Part of a small language model's weights: 0.803M parameters.
Each number is 128 + 32 x the weight over its row's rms, rounded and kept within 0 to 255. Layers, rows and columns count from 0. Numbers have three digits each. The size before them is the row's rms in percent of the matrix's.

# layer 7 attention output (transposed), 64x64, rms 0.182, rows 38-63, columns 0-63
102:138127149053151178108142095141192079104113117140085145159130157154071088156133090125137181137118126124057129144140109156144128117123082102099149105135122109137098077107109084102218107080109086
095:172153131118103108125138107204169071121123089075114132063086136183126093119116075090183126126133132102165157155098143214111113172080139123149146172139105097142128132150122130123163130093093079
088:094115137173146154138089185096130134082141088068201117181116116083141124103156165136139094095120091119160079145102106194118116169107140122106170120098197128158103111140117156090098057133142141
095:094084112124091145145075127145111110041095081105038138153117114112105152196125156145117099095112065140133101075147165165129128125100149139113114150158125115093127076154116153134091070099094147
098:181084148138128097140141164182032141121110210121110116130128153117118097093098103099157134121152117114124170158140104174130188096154124127090135165119189143093168152112133068128173167089147139
083:107137147127197096070113173087166137129107094086120144152110128134127137115171130176133168077156155142107114155109139192084132106118112166164124106141067119115191049167111187122125129140177153
088:134109100101131133105129133133159104154110180140184066166116117021114155140123143085124178091097136098110155154172122161075177154146098105152115108082076173121102144109138062140122150165134117
092:142165097127144146055120128131121175125123102158122121128187115155121154145123154137123190090138170130222146157195078081090098133098094119131147099109186111088102189135161090129133156137162132
089:119168121135100120188091162029120210108105168167154164138223153128117133147116142157101083125146084146131103136136095158073141156156146109102171106115111137124079103127115139137135144126085136
106:112192141119115114187197125076082171120155187145167089177108126113112166118076159099129188100168175108134142116157132119139145133129129124164110109168067178162165165136160107162121130089134151
118:123159123130153114128102148103126134186100161086151153202196100137137151168126179151092153069102136144088154126125153082077110127133126130199135136135162134111137098100203097097111108106187077
096:185097173160152133128155066118099125135172134129128132130068106105107085137104084140142200151101084070176096140112158133105120160140130179088121125192150122115122116134066138133132146145038118
087:131157146131097140147125129108111116115146150116186130139116190161127104070120155127110191121118182091174143149156108081091148115182208163141175161164140177085177132120099129136161179102154180
088:131113145148146112140106218088134089166122117120130109131154088165109174130200153110164151157100153152163139112174103155126099075101126167168166134107134094087100077170193182171155121159119127
084:079151194090097119127117092161111169126170198176110127083093169097129132106154155113119180221138133149176108151122138112163147135136140151103202144120103108097104138156139107162104109131108073
093:120135118066087165090112105128119142116128167128143115122167151208160181176147168127094140135135106197099135124072112187117111118087117157140094085088176080185097115173127163124081152129135124
097:130141101085104104174146069156139137099125121089131165127130141166106161122069095183154108135150154138102149131098129112124164121121145128097177094147148121149138137096147122232243136144124085
096:121138094128138111150080169125073075141137124172129124192153113165165152116112163211090148108118170166164150193092122100114124125117157114099131119144114163087050118141144195157086139135092122
085:164103106137152139183103158102132097176150098064104070102135118176112146120178169144077107218157146144152142158099143151075137130132115155090094077105104138123128100116143052122115119128181114
120:103118117122175181122215086144132190079156095147109070086116176136139099117166082160171104178115120119132142131073137153113105101142137123105162152140083149081122170084100157118152154117076139
103:159107152136169149111118113170165105153103105124147072114157163112149147094101163144093151183079071150129105056092168196171168127134127091148152162157132137115063082112118103102128115127071091
107:180104089145120137103144111136197106074148146132065144138187108141082130089068155103150103167152120182035084141143103145153159112125139104128156107161184123140173147148090126128156104132140092
103:110118106126124118076119153162078131121157118052119140159111132150079098154105115145132172147191233140088075085124119077160105155138136133093114155136101154169173103109143087135146158122163082
090:105136164104147075129108147095181105152121124173093110174175098157117162144169155121097097109182135090178157130171110111108143076194122140081130147098152133134065117087069161104095078155156119
096:135114074116121141112148141056066145155158143162193111094153111123136151057163113105104081106108152099146124164219160114100158132112102115160137140183143151167091141130161064111100152130147140
100:210101086173117090147100102190155104132130132196077161158113166110059140124112107109139138147126138115100108142125189121182074128105072185172130116143152134116138112079173142139158119115149124
# layer 7 attention value, 64x64, rms 0.252, rows 39-63, columns 0-63
091:149112174111110146149145153124064169164154132180105138183156178119081130101080183100115070121137083117079149130156141141143119093129116181072141118130099192165106181098133119111170162115171143
091:143161125152151130100125077191113098083079136164118125095140110162119166109128098150154113145162097132108131156132110124147099070124085138191090089073071146102184086133163089155144150153154046
094:119090146109183124134076064138156097131124138105171105067128137085159103135131146100180117148113172143101139191122121096088087158151059167143124135093105173121141204106125171098105167142172123
099:142169136150110201191175147118114174107191110107127129184152165164103144202083088100121127110074140124163141117115122149136179155090130180178159088142089124173134163151130139106096144140148140
088:083081130150142099164121104171166107124128121156186135121088096159113120121119189142082061130045121135132080134100088146145070098104084082108096100075180126122145126083130103116119104176112142
080:079114128163160142144147160110110173071087106072109152076171109152138074169150080193121092155111082183163079123147086089167114121062133155106157143117189126120140130139150131137135127102137160
092:114118037165125146160113153087123133166120145094147150120133118115147174206124089154098085104123070149094079057139118123128126140204117101165111164133095111137112090096102158166093128138079122
084:154137134155150134071139161212140075155177089084117110126064050102115132180142153139122185135122128162141141118132153097148092077141082071186123171142137095117127146137146141111154107164124146
106:127105080105081168145136168149073092088168152076119160160128145148101128127157088184119146126129126164147076138116122059166178188161105087111162108127202085144103097129158159168109143127138146
117:100120045155103117125124155115147114151156080160103136100115091154105127190112159147117106118179122147175067120085033110147095192133114101133125130086090152104137142153077142163075132113103130
085:094114117112133159153162178158155191092098110106131155119158151058167130094192147119146120144096185127085182135126144153166166077115192110137169129086091101133110151117185122111143172131166162
092:082165092102127195115174122117072125145190153104074122148112146126098136148147125142124082126132084179168121119121129120160183126064110093169112123145123071106102103078136067105117091061115123
084:141150125149116076113145057132137178103162091159156182125111080142170079160051147179087114106100127132110107161111115134106104116148135063109110163123092104121163122102143158071119132066143075
086:125141140096113175120148120090096019070127118083121091120111096151104106069161082120116116077137170140107140143145126123130168106133151192105082144185135134120116131109193128117155156085126182
092:139114141203200102139048148130112096133088086143106103165074125125131101143096127129161101136122135127155069123138107125121124107188064118147139110142102122083210077107108141108120154111163178
096:201125142094121158113144167140096137112123105133128111123112160128124134147152102124130127129122111085110132140189185127211122183177131100087075115166150168168063184130100130145055090106176135
099:106144110106088081076135082103189133141156126104118184088054094107140142115149143105157126130136122127115027066135150089127093135174051098127121134097147099123177107159149103141118113115130141
086:105145169115152154119117132164116126064097169125182118147081180096122118118107128159149121030154103109148077136130095112235108098097120118177097158140135149122140126152085172141162159107117129
122:134115143099113169086064108139121085108116092136139130165108162101132138152140142118119126152109099116123179125208179129124151093095217163120174132133128049122086106108185160126130097129200141
093:131146142153168119143104154065144145136103137136088175099083126135114117137144074100137096118133092111155171183119172100067115087131161163124139148094067091136127182169075138078167188135189120
106:170166133113131085221150179169105170181092135170168123143087144134141087167122092116129108102131164074185181114134125159131123160138075165142097153105093173189089115127129111113114130131127143
095:171175103141111145194101088121092133095109162155109154137141120085126150098115112126128125145114129146098114143183137148163197177148052130138103113138176128127095150181081178185134082139100197
089:120108080132169089114097114136189124197109102152163138084108149160142124129113104101139147072129090175064138131101140079161072148061106115137129107154132148087184103180190132113116126163099104
095:097206136119108149088168160109129096123102152119129188109145175189132168217131161146133152152136086141160118100087081083115178139203138095119116154125146102078145127112157110121155118111094106
092:093134175061168062131137162138115148173099119123108124173184137157132120127115157141175078131158180112067136147161161138121167154111106133108133142116130142193124150141054184096125105197141133
# layer 7 MLP gate, 128x64, rms 0.346, rows 0-16, columns 0-63
099:163097161045135117113155176113112126153190122125106170139142098121134178139163140179141088153084137102127115109086106127124068150135126122171132100113220075121132105072129146104122162067109156
094:124113158080107089105115147090162143155103124126132060067095107103134168179098084105122130094119157153166188147143141181151080148171191115131117149087167197101118147145132160083134172159142126
091:126146154109170169147131170147107164103191171103095098107138151081122127155125171115114214096096097077113112106207094125136163143165128068168128147136177094135125121103145157163138145179087122
105:163137139129129071114215117168127095186096134167159124132141134138103120143197141175111098064126126145065074141109126116084172119099107133157166172106141110086067181141096149127130142145112157
106:168125106133108090135097153108139146149183120149089139125140171109086140185137102162076137081124112159134118172045183163153175178165167114116085086114105096093139119125162154134094065153164138
101:090085081140104158155127159158146140118107131111131118121118135113123097048113104156114188160151144137118104059128056167101130088079182090136069139051116100088091114102153111087113136111136150
099:131118082096149150107091150086144121110141063139199080140072123155125046149106123146128131135117096141128167134086131124113065150158144092155082115089137140111048184097127089116130095130076118
105:097076135194090121124115089107164136222109137118183126199128162174123097151132104139154164178128153135092109144148115115102123113130105109188091071128142184127158112095160145131127135190115157
099:150180102183148200128150130062142085155120102139107161202142186141118084082095114127137113107111067142146090136146114079116139155100102083122099155105121116085103081133118144086159097134073137
105:120144143169090077147140085110092143136162108100160161116137092122099125117074137149144080107154090157109130107161086138127145164155067112078113166065088125099096081109118179122084117225139141
114:152124137172130124139125085134108092179135113182153136184149107160128057169151149155162115116135102108106082104119145172159113111159175084174070073068116101138096141174140145116098189105086157
097:140109089095138114177131118123087181157121137128171101184159127147093134146109091131105172191157151148127173119096103153137145162170127041160085123186130126102097135094191100092109177145111171
098:161115106124101175170144144124087121180087143147160128102128056107116141143130065125180117138165121145155113084171104171123072137175219105170120107122143086101159104169154142111138136144170080
106:137117163123093150110134145092137098150104086155090111226163130112137112157133085101099127104140139205106117150050088113149116086127153119173159147078136091113156131180066131140140115089089164
111:134126144071085171128099143123105176152120181194086171154131127067107080130161097119130137112152134105194080109116111175081128137157121077121118139149092127089166131118118098082090175191148104
086:092131096074177136110135091121133094187140098108149161150123171110156104133077179117150070111125131094100075147138044138165103142117093123153115122120091131104113113102066127167135107209115178
092:072110150132131092123091119127168081171118152167110172145118140141122126195099066153097166133105074077071137124107172107118134136127158082190159104112143088113125140144137160086045080121110128
# layer 7 MLP up, 128x64, rms 0.336, rows 0-15, columns 0-63
109:145167081072153129044157100166104127114172141147125101085113154127112113082073137128120196123136197083177131127139137135095183138092180145074128167113103171100112145132146110124110123096122173
088:186119137127180119069133108170102123137164088147202170142113096126141131132076123108127119113128118156159132138137142150088146149177115118100104130090098143177138097136177093047199171175120180
090:094180152111027109079066102133094104084130088103183120156103135185123121134080158138137134184139078114111138159156090106090120142145145106138121078139129112130140159108169179180097127128103116
101:147102123145110134123102113145143095178159191166109178150172133065171061114101153188105161133087153107158137089063139096138119091129146144145134108150066090152143117120100167176105104191125137
105:126152058158175122151068089125097086137162124165127115186090077112121085194092134170110128192162112113142112111052147133132166108135143135170167101129129099125111171121164183127114154147100115
105:112090105079093087066111181162160110089141129136185105102068131101145078156125136148086095080162123104175080141171135161175166176171152176139147129163113113122109085146125095099154152110137113
102:084184126179175125127161099123103152141179090162167088104174111143059119189095096191135136156118120154149156163154086131157165154152136105105145155110159103172151110118186173168111134119158157
098:154241150168165110105139105114118145100162137163138127079126136142066170119137109107132130125104102157134133151115142187085119100118150140085138132146194136096142084085100168104119186067169151
112:121147160164104180192183103153166123144130118149178145095093122132162158115100132084151131120087172148138096123127097083072170125163163107125072102138078141200115097111176123073152167098153136
099:143166102131070097093176133131123171117116098119130163082128192054119128124135178142189092130169146080108168078107111101171087115122132109137150172205100102126073137159122152122135112085140117
099:149111150113134102149105094142109191091147079171076139152154148142053162139074164123189154180067156117115108172116099082084107146136123128104068128095143075121134159130169150109132128082139155
112:113138122134105155132163091143168115078135081097175119090108150165143125089128137141119090148131126102066143120129099146104087127126114106035112140068198160096150149067141200112135103065110131
097:137120057149210145171137072143142162130126076135153120207107128121138122130133158140173090197141142163095117107151143062096123139166082139128141109127109120147110141192140196088132152141144113
105:118152128128109151104112134069067098133130117112059141125099163113161178138165199094105134191156153132113113164141143177062080093184085130122106113169130112087109099085139134168146172137097149
109:105141192117142124140126164155090101142121123098067149202139154132140147172130109115115127141126146122139118082095165082141127173101093102109131166137122135109128232102119190100131109152143030
089:124101085134153155072082086117120121158083129150157182138084111149102100118102130118099138194117120141146145128179109142135113134142135157159077183184120065192148090152089151152175201142122150
# layer 7 MLP down (transposed), 128x64, rms 0.155, rows 0-15, columns 0-63
101:131138194085061093080100178093094124061131166134143124083153113162113118140194146102129102134119125122119159160125132151169133195115112168124157150182137105129143135115091177124063107149076158
091:158086130178161080128119145124115109101157151113171150148100115131097091092136147142139104167127187154159164147147076145112127170087031143130117108137118083150196120115132035102158156098136135
086:131098150123136112144112111123199096152111145121078156121130123077137120129116131111147093054138122184095127118144199127115174071135123129116148173169188053145114172166186124149175100108164100
098:171148117170181144125119154148094118155106147132089165057145102134073113160148160132133139075095090120149147135182106162133173096133084055114192142119159132157169139123122107171122194145076108
108:114141130079132112180189146154127108173140145138117136106177148074084138164141130179110104044099102136138130143091147089143107120118111035152122143169154128158103132086107055182154127098138134
105:141116172153163116125088112150107076097159109117135105132080168108101198138129136137093137139172115146189124078109160163147191135080147169118129106085097092165096063117133141068160106063137130
096:159099181094112109123138164120150186089108150152150157142101069169067112127148129109151107164063080177102104166087115161127119083117099091096114147164115147147156105190105141140112184102173166
094:164122086126133118123102114174181097119099171105115079114132137101107160095137138122176125086116179133160094125055161124172096109068132191126128167133109125194087198145156189111107137106146122
101:114170137103145139109130152174076108092079090151143154051127106107148149092146169122122152185110136128115070106153152139125204127178127119091142127127094135081144093164082175167125203095127146
102:124170137137109135124122129102119102135137071150168077114083128126122121186097158171115105212076135117117114069154153092162149045149183130090131080126084126154097131173117108138117194116155136
092:193097132103167087185172139129146105123094197121119151075122111145124070118112064117094119097098128136189092150157175087129203074141142143137126139157094105160160134161087126129134152095143108
107:124083185146146128132151129109160130116125096188143126115117158165114080099114100141130045115144136092127147182137078179148065161053116140175105140091082143102164102089144175126147088137122086
091:171137124143127180129194136078136105137082105200103067129116143113117086158122106130062069125103163151170156124192105086151171185142145118142158135175120107098123135138121132062146116153136099
102:157126183122155113198125127115153137197109104154155130135139068108150156129112082089154128149121113117105133159113075070126114108122104111054165122138145107141112147198067044116092125091102126
110:135083080152086143137098176123119114148158106111109083165164147108117179227124145148172095103110131103096115124116103145095104154138098125196196119128187101128188110156147088170138110124141092
094:163143155167094083127118130154174087155107152091116111136120101076127107187144139077157117053110219168131153132154098095152163162115136183119154092155065165113087115107125150129121137091158115